Weights of a small GPT-style language model, trained from scratch on English Wikipedia: width 256.
Each number is 128 + 24 x the weight over its row's rms, rounded and kept within 0 to 255. Layers, rows and columns count from 0. Numbers have three digits each. The size before them is the row's rms in percent of the matrix's.

# layer 3 attention query, 256x256, rms 0.0707, rows 100-255, columns 192-255
097:160164116085162130110153130135129118082136153110151127158124138118142150196131093136116149155140169122132098157150175126141153133151099100107129136113158170148101133149106107106089101143109087
092:105156168154151150122115126144122105116108128132113098179129074134106135126098170113170117137112115116189167146153114170112128157145150094128159125138082090121170134153179123113095161088149128
088:119093117125132087154108102080158131162127101100149142123163146151163125089133152130132118124146129132095159111113071132103137139118128134108088141158110113133163136082157119163114143114093153
100:150104122150154126082116099137102135149107126121104130129143132148139151125131121110171115147112120136153126117088099105095094094108144132114126119125116170109108072080169137141113208085113129
102:158121107129136129087107124133115147159157164173138121144153147126140113112093120130146124098104146136158149115159097147087133123098100106111128131135112127101094090107169099113128109143139142
099:131126139165100150121136125124132093140156135134120192132134079141156123123122133110161157111089149142080153140074132117086159120111122079100116132107152155133150150105108129146071161094174099
091:098149154122137151126139141182145137105163132143164097133092105097096131134152114135117114153191108097123101112147150151147153093137152158174156127094115170150163157143111142069177119145074117
094:120099086157119126143157134122160130110113077139087128148156148136124139080118161156093128118093167123110156112134111155140154117121108120128124091089135114097124115148096139171130141150137151
095:147102112111148103122135133085118135109105152095100112068138108180181149133149124113106073144123150128184143119130174104125152136116115087092124103177115075132106134151134128109107123088106136
100:121146140130116116110147152126128103120124135137148139166119099127100171190132114141125098134154114137133121145104168091183143129172112125138169121147107111130170150156113147134126106103116127
092:118117131116101155108133133148113122108093132130140078141106072107131125123136097122151161090175113114105088149124141145164128128124132125154123127117141107162175140177139132158161113114100122
105:138118163145136122134133143146140109188117124120106119129120064123154111123162080128110057117122117131117145156096109144130156167108177121154150144118153110141097165114132146107143092090121102
098:109128140113107138148135124175148153105145127145191122155095054130119169132136118134100132120174139096114117115124165108143160110145154172139154108128133153149165148191087159114175142104093108
087:069096136154118154096119142135093088129152142164126126172119121078155102120116127111138133120110148104118105158146137109146163142145108113137139093112109140130091112152191121156118101135129123
098:092123137162133157139105093170150121106135138155131078146171118065119082091129156129121139115088150112169116111151079140114129166129131098107110154124117134113132126119157116120130134161133144
095:109155119145137127170126136127130090148099114118058164125146132117118113111137166136127144135104135120135112091149125138097119093121134117134133134102137092135148124090105128157125160118162121
118:150149117104154090171099101107072139117117149102098136111115118121147159150150154098126076151162103118137175182127109128137141158138145141084144133147128076156118137117124141103120165092090112
091:153083154124114131134116087100140132124053134145108113122178113143156125099126133121124151119106109125156128125154093116129132147111144128144138114185134124117093134110131110115119124104158133
095:156112113123171112133120113162144130136136160153115156108119132126117108097119103135085102113125080126118132186106109176109139182120150152121117131110158141136080125087121146115119119092116135
098:142127097069095093103133113110158162116117130123165106176085149119124126143114091117110186133174158133089102137136144133159125147109088123104109152137141109150148145180103117104165106147083100
102:120127122125130132091151130163129155112149128117101113140081073084117097122143118097137109120171107112150142160124138121112117079147141127139135139080149111167119121149115135122152163119105126
098:148126090108119108140104137099120128160136153122104126171157162128132105141092156128152156136149150129075139133098066121088131108123071115108125138092117120093144121124140092160108147155126128
109:054130146147133131090150104186123149130168126159123125148121135065103141119151125126089153143121125133154128142118141162093128164153131162117127138089110155113108112083150127154122156174092120
089:146118100131123152157108180109116080174125107097147150151164100153146125143134101114172077144123101115111114129133135077132125115123176123186168135130161162127145159093137183129147116058112096
101:164070123126173134168119114087143111177074125096108134129143134149158147092101145129112124135135144128095121112109093135106149111129129093155108118132122112121149098171121130115096101140109128
099:151122123119138124117131110142157108113117184153125128111143125123152099105114122127117090087149121125112125129155106122151142147097164144162124145143128147160164156139108132076146075144132116
082:125167114140081131133132131156134132107163138136147122152098090089114090153129127109148133157140127123142134137159168116146116113146107156127154143107137139155120173158092114113117134109176114
090:093098137106131127143134122109142139161103121125121098105138172111146181093108181138108088139105090125112157082142093138140140136111168141118132120166106115106104137118142147082131138141120165
103:124146090062169128145118121124116130113134092079101148144114129119143114160139115130133151114091112127091141085135156107152118078127125140121118107109163126112121139134120136126116095144124139
089:122137146121122109116113115130141096147150126082137117152095134124121146159103134108138129174166080106115156108121085159110137131113109130115120162164101135197117113090149110119144138173125137
104:135160092118119156117142124168160108139148093113132116128135164071142100090118153135133151177109074116127105087159115155123114112133140136075098142120164105130109128076134120123142132151126132
105:151176126139128166153116157185103087155108123105175123149123094140088132146134142148149121100205085143114119163090099107128162153127152164142190132111126156129145113151144137144171126086107124
105:140090146142090126156120153101097163110124142133166138122152078181171148155161144132124114097183134117139127146085178115152108077135109153099155072140126110152131104160117115106119159124177150
091:111121157112114153118132109163154122124117102131146156106114118134150147129155101140093137150135159130124132156119151124096113158146117157140119103151163132167083131145132109124087133141119133
101:154141156147155097163111156106097108136109173115144143120113111160169120158120144142119119115142130117138132153108126103109145105139136116121144108141127133128189106124172120085131127123084097
092:103154091137118121178095115122130148147160107117156107155143142087132134143152119118127130153120094115144161131151141101143108083100121132139120105118123141137177139117162164122125148126131117
101:156161100085166129147125128105086167122142108092101136109110173130145118132115115142140168164083119121154135147132158117128149113128146122143122106094189117112142131085136135098093138093076113
107:121145150124139107148165119099128137138116101100109123090139158132097103132118127136138124105061153123111128113174097138121111153133114090173140132081130130083114082105104123161094138115118117
187:149111124139108124097110105128160111125105154161164114125104117156136112108107108183076178133122159190087128108100129155131123128087098131129108103146116159141129130161107081146107132134145169
114:115141123117165132156120134132068124128158113087083158155128117107163135157144161096152086117163125079150111164145115152082143134144131145131125137106131097119117099099138137130127163134121108
106:111184130146165134132139114132130136149167119103159115111137162112087108142110112131131127135103107099126129140160124146124127103149149113171126146102166121110153094070177147135144119122096122
097:179137119135086120092149146082139110152123118140126101115118158126142094135137132146144140150105132144166121059138114143144098155115108114092064144110110108125156121095156111136139122166141135
098:142138149146112132104100109121185171142109094144125093149090130124084131096158128136122157134133125130146146085141117151131101152085113139111102148131126161145103175138136111113120105150115139
092:138118110180171136127148117140142097154146116126135121091167140119108101102140089135121113125111154153160099144125107147146129169151153110165160145095139115090116106096157147169165110081099146
102:097073093162125138117149127134146106145141152193091108158093103126115108104131112093126119139163138110130153173129128118083132177143131098140142143168160133170128160149146108134117124117165103
104:093156149114104079154094151078112129186128128110077159102158152139165119152096117127133101127103135152109167126113122116085113104098072121120118140133116153140130070120114123129089140189135128
108:112135121091126101129089116082110143157124105066076162078169155125175127135122152116132105127066113119123131098118127126132122103134128108127129093112124110098125104092111137121103108143139146
117:091143098144132141150165124132104119127163118131085102096144139108134104167094109106170095140122113109143095144127127133145135116169158114158126145085150105087117105075164137163158129103127115
083:171126106105143120125142133118127097115155161122175148144099099147111130157180124117114149114172100126124129104130187115158167084150150159108119106115153099106154130115095132100170101091148132
092:129167116101103131165115118124180116147147119160168101174140158071097117106106141133107149114102110132104148107172139127158068097098141158122121143114139149093132111128089140113164143144140140
088:088158159159117091108137133106142156176121135157176144137132157130127132140092094113160145124128134127129135115144114126116123158123118119125098129134113133171108142096182135128166144167081127
112:202113165138127098091113149074141142102086164135175126136097097148147130150144104167086163087151158155126153115130145141126124147122097140115121107126137140147125132169120093128137143129118134
104:111112157112126105155094160095106178125121155134118141123094141130171143176147119104131142136116139125134137137110158078125127083143130128137108082158167166150115167165126128127129124135083098
098:152103130108102139111133106134184121111078162118147162140089124147113149097130145136138142129146126135119147100091151117120107143097128134097123138171122123137118179168084119096135113143174135
095:060086120136086145150146117096124141161101114184087137100168155117106112099085134123133094108078161116121110143117130138122127098108116108142148130122064158104132103174116130178106144120151145
100:137082144135161127132165139115141140087127170170177110146081133174131099166176112131126186103142161116139112129136167123120146125138128138161104108117152138126132139155133116112158091124113120
091:139105109099134156162168111090105147091132110111095162131130158166160119133152130122134145125094123116161113107136136104129111090144135126137120062107154119087134130144152140085086115095117119
105:143108152112090140114115107173169161130113125121138121156098097102076164111126132128111148136156085117145156135152132169137120171126128162135125147141107110138089170152133133145135121124129126
085:149139106177144143109157123147110150073188115122131088112147102123161090117133105134107128179137117129175106113180121145152124105151144135113116120094157111075115087086192123135148156109119147
096:140149079105137145136137142142119113083152117103170092125121143129122140156144121140139160166148119114099125085123149103141142054149157161132140145115171135118139151113118138112160114099147165
104:126136131130128114149141151044140082131119144122171131125158114142175143120114116138130108109162116123098132110094145122140122128121142130101093123158084122151162122115120137120134121149160111
160:089127125138127154153163142150090131130157088129113158122179126121124140121150151088184079128135117085169094138144141134116146127152169120149164180095103092110099134110145160126151135129111113
112:146126118140121151125104110145125121158134143138147158145111178131123144104111135139164137137089103152129123079111132124150104126094128134108100106159126125109142161121105123094118100138127149
096:132157159087142117128110143124122129099131128104153132155099152136151133180134136113128158127136074111104155136113134083115152093115129150100103101141163145164160152140137129072131100151107112
092:149185100149160144123142134140113143124161133147163099137127178108113090099114139133156186177082097114158104157163114131144140142130152139160124156094158124133154140100185133119126155119105128
112:154098128159139164118163144136112112095124141186151100135098076133130143133119100139118126096156161128180104158095172140123147140137157127177179132107107134123131150163127127128141128087129111
106:116126118164114155122123111142154148102117128128121102121079131101090165092104158126107156196149105129166138106130121152140130131122155138114119140172137133133159149170130124095139172144137130
098:078167143112111114141069144090092163133133127101131107164125107099133153115113196120101112117129115127105160131119112115129129107100123149118166135143115146163155118125092150110119116141124123
122:172110145155126113121104142103131093149111178150172107134111139191153111148147127149116176079142156162122117122094129130146085121116097135125128087139117144148136132176112099116129121133157142
108:106128115102153143137134092171099146108120068064094214121130132124093142092161151115114102119089140123092144115165142131152141100143150108123125117161141090090139118158120154126113088132136137
106:166146095118177113131112143102065110098151157099125127140127114152130144128121164119128127125132096113139128139132135136159139110145146106109121166133142095102176098106123156131149122111140122
101:089119115131091129125146105127136135139110106123145141120098114142103164151162084113185128103126153139077142102071113116131090128108137117177125111139130143149116142152091117145112094143155102
108:073157144120085096160133163103105142159168129134091099173135124138136091172136113117121143141129102122148150137169088106108122086125098134129119163115128141169139080099149121105124126161084108
096:128121132098148136142077135122115127076130135117141125141099182118136134109119170135090136131114121135118146160127146112138143114114126155112101118158156160142169157147090148116128106117128152
104:109152103094154123148125124075102124089113129117120139132103162139178076130107122133123175154129117120095110110136132082101140075124121128134102093111157159133166099114109123091110115176092103
104:128170117135161100124121133138133142109135093090108105126130122089103121128142118136091130122100126145167135119169092142141123126145122136132145165058156118094126104109160144114140150089107135
107:108161109142163123119107109156101091132166100128133110096127124115109127133147096144120116125111125119108148125114131137131112115137143120146131144090138145101124083053120133167133139127149126
106:144130151116125089146106120100128144146089140105081134112125140140125152118113174115106149174131118135135151122135097131131146134129090107082095129145145127155152087125145107106111146184122140
089:125143075128123114115136081111131128130113112124106161067147154131127142129100112123124125153105145130092129119131103137165151138140115101153087124130159141087133105123094132176094118147127129
086:134171121145143166180159141117143070169109148095176122160123089082085146140125129091140122168162049121145140175119107127145140166131165112160189145130133121166140109098158152156183138118113115
130:095119132113136146140156148119107140102156119114108129121116124120121140138167120074183104118151094080158110152141163107137132114158164123128125132148127095135134146118128176103149125123123095
105:097158141087140116127137131142110173136193077103083152125120160123146095161121112120134135123056132104135139112167122104114123071123132154135091108086171137096109113106132118135105129106113118
104:131132182134088111176168156101138111177118175119119158143135093125112135158125141087151083107154102117148111135117113115148113166138135128116148148137068103132137105128165124136155130123121091
092:154167123136114096116138123113140135150094154114107096111108157095099126116071089142132115163120111133164141129138106124127126163111123117113135193118103156122120115096110148168128153092128107
116:126174129120103126142101115150146115154111128135138123126168141114116118104102141151102110142095151162118130121103093157097086148129110145121158116125089121110131103147098123145111147130133160
102:140143118117145108134101137138111133137111142101131145154071107143163164150144129098125150127186115103153160145086133116124136117128141147108116106167138130175114149133157129080138120139125111
106:118135124161141096132142145091129149127159135158119116126113142120129112158126102124109169115065138129133143119148125117076103098123134111133140107108144124105118105087187123110136137142098117
100:128165090103156136166134167115075117111173105090102136124171149126196140147112128112148105110089091111152105113110120107141138093160136140096130112097124116107149107094149133110116126103113133
104:111120121125113149116125124185128132174145122138124145129153148111121138099116158154119082105106152137138127123128098170120133164131111119088145129128139089109103145111166109103103136114118156
113:063133097119159122113147125074136101077150119101144140094146102100160127112131110108126087135128142093113100153136158145126143114147142124144104138106132119128091135080102136149139149122156107
107:135119128157115137084105096147154125141115118156141103131134169126152091111081103175118152145090143159127097083123136138153136140093098141148116088129116154129114130139115106151115132156132148
099:175109134166126110126127139155131136129125173138137098105110149167116128115101144135104158122148137161195128122127095111141124168140097101096112152134117150118138121138142139114126109116110146
105:097144169170160139138150129091160105102153202131107138127153162161147124096164123156146105098080136140085118105156145145126183145144159112121148129118121112136078060126130121109126112110195142
107:134140113127114112144140110120112090142102110117109130110158147090124086101184159119154129122126176135091098165152054163142137158134130085142105129118119100108129142104153162136092130133169110
106:089103112144128127106138116082151141059179115179119119117129146153118151127145121121131135127122088101122149157162154138154133098123125115139129118146146118122125153137115142154123074127164099
093:129093123142128140108091140162168180133157149068166162141150113125138152100114082119136142093182110124116116122101163090124112146144148180102135109143152121139146126120120138114130144117109103
094:130104142150156140145117139141155099099188083153100142142104149141127143150105096141150078115113127133142109123104178131114145088148155158160142102112152146097107101120129135117116177085104145
105:135147134109128156125144171137149095122073107101116102107119108124125125165080154148108087113127148148132125121104157103136154127149140108138148164096093149102127104139128125117169091129131136
120:116117116156146114129133116084133158117172160160135144104156141178131121107130136130129177113085116128119151113191112155150147124120098094107121121137135124102103097114127141119117104147178150
113:128127122099149148135137136195087104126097110110134110124100074076118130137128133108113095129152110130174121152066112103143133127136151125125141139137144124132143175105158134129126144102079118
101:126159145081116141116148135132113174137114125114149087149149142125130093096156140127135113104140138125097089127129075118135132128139104148090100142108119127121140141145132143084128128142153124
101:130071063147164131129105105097157148078162124160074112140108149145129143142119118126136101121098100086139136114179146140155174114135114131145127118107188123102155159114121134127121152107126105
103:130123127183127136141131118083135159130177156162104124135142151163136143129142083131129140106124139112131143101153161147124154132120099116128141094123105113103123092103117105146133102139142150
101:145144103147157119122094139131155113128085105120093102121078143138151136173136092135135128176063118117155160078119205098085127116127163127159166114120134139157115152147084141100155167122134140
103:122100128111102122125142088112142142121167138113132193112195134137113149107145159127121134083129144120115150141158094125142118137117099116127113114119140156120118106107161143151115101158139132
138:099146118105137139155130154166090128125171087099103131142124122103115153143165145079166108108148070076181115169151137120127098119173137151140163140108156127111120131109152162123149149135127092
109:135119174128148165114124135120143090140078123119118135109126148105158116126084167153135108132094158146103115111092131104128129174112167090131129119114119140166120110155129133121122091136120143
114:087120157134117155124152109148147111141113106152125157109150111073125138113072165125102046128119139131131125146086125125128109145111128124126120133131123154121161139109158148134090124097076137
109:093112130165124133142086147155141142133107148127085126145130088117165148127075126149084074135133135153110167133082106122125128152137116097101162143093119125110116110117141140114101140126087132
126:145107123138148103117126106131111161111174120095098151099133131136107137139183070105158108112147085101142160122171181119159100101154149141141156120145140109146109152067146150101150144099129123
113:173147138120154147112110128179108149106118143091134143166110117146108098129074161132133166110118114146108077118096140106132129121139128144133144126097116126121150096155113116105149132121102127
097:150127138090104171115097153161135093158112140121154117160093128128135128182132107145165136126161117143119086125071154078108151142152141159111141129143144129137133142149114126100172145125148099
136:138115139146105114101106113121136094149090157163182114148152147127162110107095118169081160148097161197075135106098106139107135152092108105133130096124087138148138114170116093119123121159143156
102:135101138155100104120126114129161116116120180173102092172103125132165095122111119158083155152075148166084126126107103160160142141108090108124088103105101114121122114163105091143112124145149155
104:138138106138103140077138159120131142165138113171127122151140119164101114158139101117168130079177115101164112140139125146141110140107124157134108096146151125153125144139135115132155108114110105
103:073091132128144145146132120105116127133105126161108135136098138097166105120100167122119106162118126114157109167151114172104172117116147069132137154120133120119127145164122133137122125156128112
105:110128163167166119137108147142111158138170134145092157146100110124181161149157108118131062144148087115149158125151182129075147110159144130130183122116139115127098121080144147139133144089128140
102:115098116132158130147137126115140095125164092158105147119150111145150166135139109103146119136118081099175176166188129125128130119127134102130146131173139134117108131104156149170132123156144115
105:123115131137087130122146108136125096126099153130129140123149132117152127101099164138117093105138177131062107135111097129131127171134105115111080118085119142135121105164134121146099138122120122
180:131128110127084143104111124128180101142101145164183104136115142143122101111096122177126181130119164172077116099071115135143113129091107136125093102141127156145144128167115097135135120135155155
109:120121134123097155118087130113166112127096095164175113137116129133144157145114089143117140167166103123099122120109158133090132133100142165120103112157136135170120152141119119151185128154148125
105:175159125104116148154083136130112110131099116064185108126128132150112137146141101120175188110160121134119113086113161078096119101144125126163123140140126134127171122142101122110173139177128118
102:128139095153122120127113121105122141118129158157104076141156149134143084106139153154127158152109145127094113110143109144144177144135104101132095105080158098095129099131103120148089170109143105
093:171113150084094130117130130125128116121132129081154156103125091151148159171125124109166136075162134109128126144090162085135085108140145148132141138169139150151126130123148132121130120127145125
097:172157096123123126113113125155149138131168137136178131124092173131109140146185088150153198148128093123121151087148177115136123126133136162161109111150177111130122151106110141137146171083148126
095:130130190114114112135140129118092153164134120091160141106112112095173130152158111143094100165141142148129167111120165088122092133163103088134135105098099128152100089102139145114137115133142162
095:084105128158170135139149088143107146118186161165055161148146115110124115087137112130123083153114107100153138133151084169142164145122145121116112133114153101114118143091116132127108158111102154
091:158129141153136106106148121094108154090143107103147126079083113145162139151119096122129123138119104123174151097162183086141117087137125126147104098156151127105157163114103127116115125136128124
096:149149134108134132107125153123117103143083155152121072105113144117129106122128125145118129174115141124126103101113130147130152174135156106129133135134121112132131134123112143106167145070162133
129:170143119097116138089088133116171111126124121110178151114099141137105118133125121132149190089150139139077132098108146096126095114104125143113085129156153139145152148131128100136156089138131118
112:151118077153128124122090134170169118140103124149138098158129127138128101106096113173096173145108152160096127112115108157118138146106109113129082122107145129144130140145104112141098151128126138
123:131117114143159098128140116101117164124182167100093124120148139161133121096154105129116141112137092116131160135183104144151166136146124121108106121126150089092150138100116148138107131110142141
110:114115155108126149121138149163120108149082137112131120134108116102141118152096122140103091118172144136109106132078168097092145125143150141133141151094108130165144127159120131103150116125106129
148:131115123161115121135108102105150101152110160144180109122128135149150126110097111167097175151097151173084151092090129129112120138098103121118103103141101156137134117120102100138135126160156168
099:082108102126108151125106117129135158113065130151137143142137113108135129130031149112115108103163133130114131152078120095119115145107101143083102123127137145123183144146116132134094116113101111
106:146113100180131102131133136106127120106161150160132128132128127130138085145131111139126183139092130134122147121167138155146165113152121094145139124105165108075108123094106120152130146099190122
110:155157159091134148132128154186117158138132117119132106160080085129110121101126157131121111130121125147163129109101119115123110129137147159122103124124126128123130134126143130077128156090092142
117:122115110104189127166137101142067103095161101094121130115109108122161163157110088108118097147117072125155148116109143105170118073144165093153157145128144141122160160063117154116135135141107114
100:169143111112083113109162152104116187125118128083134143114168131127087122091135140129115160070155167147122155131162117115134082166101078146115100095134096128155124111136139124118107093139112147
107:108128128072111166113130134153136143107122117129129149128116095098117122159100157113137097125166134110121108148088122104127080117122134145093108129152157130133153145137147143158098123102082110
097:124130134126106166144117106112168110102169118126134147155147157157124152127076094145137103071144115109116109130122156118103167101134100175118109107152146112105143115129098132130166108143156144
113:100104137149162127141170128138132146123189117142056141128132144111139134145167143094151064118132093063158132157169145159118159114163147131125153137131141112099104118113135139141140132105129132
097:096103108122134142161132118162111114147117110148074088162101148100157154141137135142122071129181109116120084133109113128084151132138145167129131131095123128138094157137098139137098193079110101
133:128126135110151155137130140155098141100086088076124143120113113129130144165062120128114101090182117133136112145068172091110136101129142162136136134096108152137173148142114119120118120125063134
111:114096072155126160150116107134168094113067070173128095149124142108103118129058143134151147145119119118124092129123087129149123132110146121142105156143129142105140133169127125138155129154118099
122:125158127146103118148091108137144118147121154166125120148139146129161128118169083131122144163132106126083117082126145126097098129150135119130163135122143127137116109130084140121158177153173121
110:127186139171126122128088112159119156161163155156129124199102129115131123115153118148116160195129116148131151103103114128099125123118112132095106131128167129129127127109108113147100179133104146
110:121138122113117093104137153072101162132102137070109134109140159140138149142161144116101125113129153116095153156154150108136114150140113103115138118159070120152126123149137166111137099150172117
102:071135139143100137112119111135101109133151153162158163135147100120126143112115089132109102092137123132101133151105120119107093104100100131139143116135131163137098091137131111159111104152135126
104:148142145068125128134147168145127143151086141076118093136107098133131126156112136101153155102159145124144091114061143112150095106151137132122146139133114110085155145152126143121128148133092118
157:127142142131144122145150145164089150114157116111102135133101124096122142154172134089134098167153100091208116155160140133117120125165161136135146172106145101117115146104149157131135155103099089
102:116144089075090145119160125116107081132131130126157134112115100115110136137103149113154114085176135099125095158093126114122122112139128122121115132151132161107168120139132128195132124146127097
100:116106116078101158099147098145160116121102099141159129143136105127072127141088155123132110091153127109099092162091129114170090130131132150124102123145130139113147170155137138109132129124121104
094:153132159091154163157093120179102099132129134073103093129116120125138126122149117149150104109153129139119074116088137117116143140155174166107115111129122131156122104116113132097136173091144125
185:130129133141104134113096113113159113132128144166173116120111119154149109119093116169100175162115144184085141086092140130121112110083105139126094078146112168148140123149097089142126124149159177
098:128117109192151079116119086110077139127126110131088123130130133131169111123163080125120135174110097118115136117142130133136138118152105060148159151105127100126134153090133140122098171132122116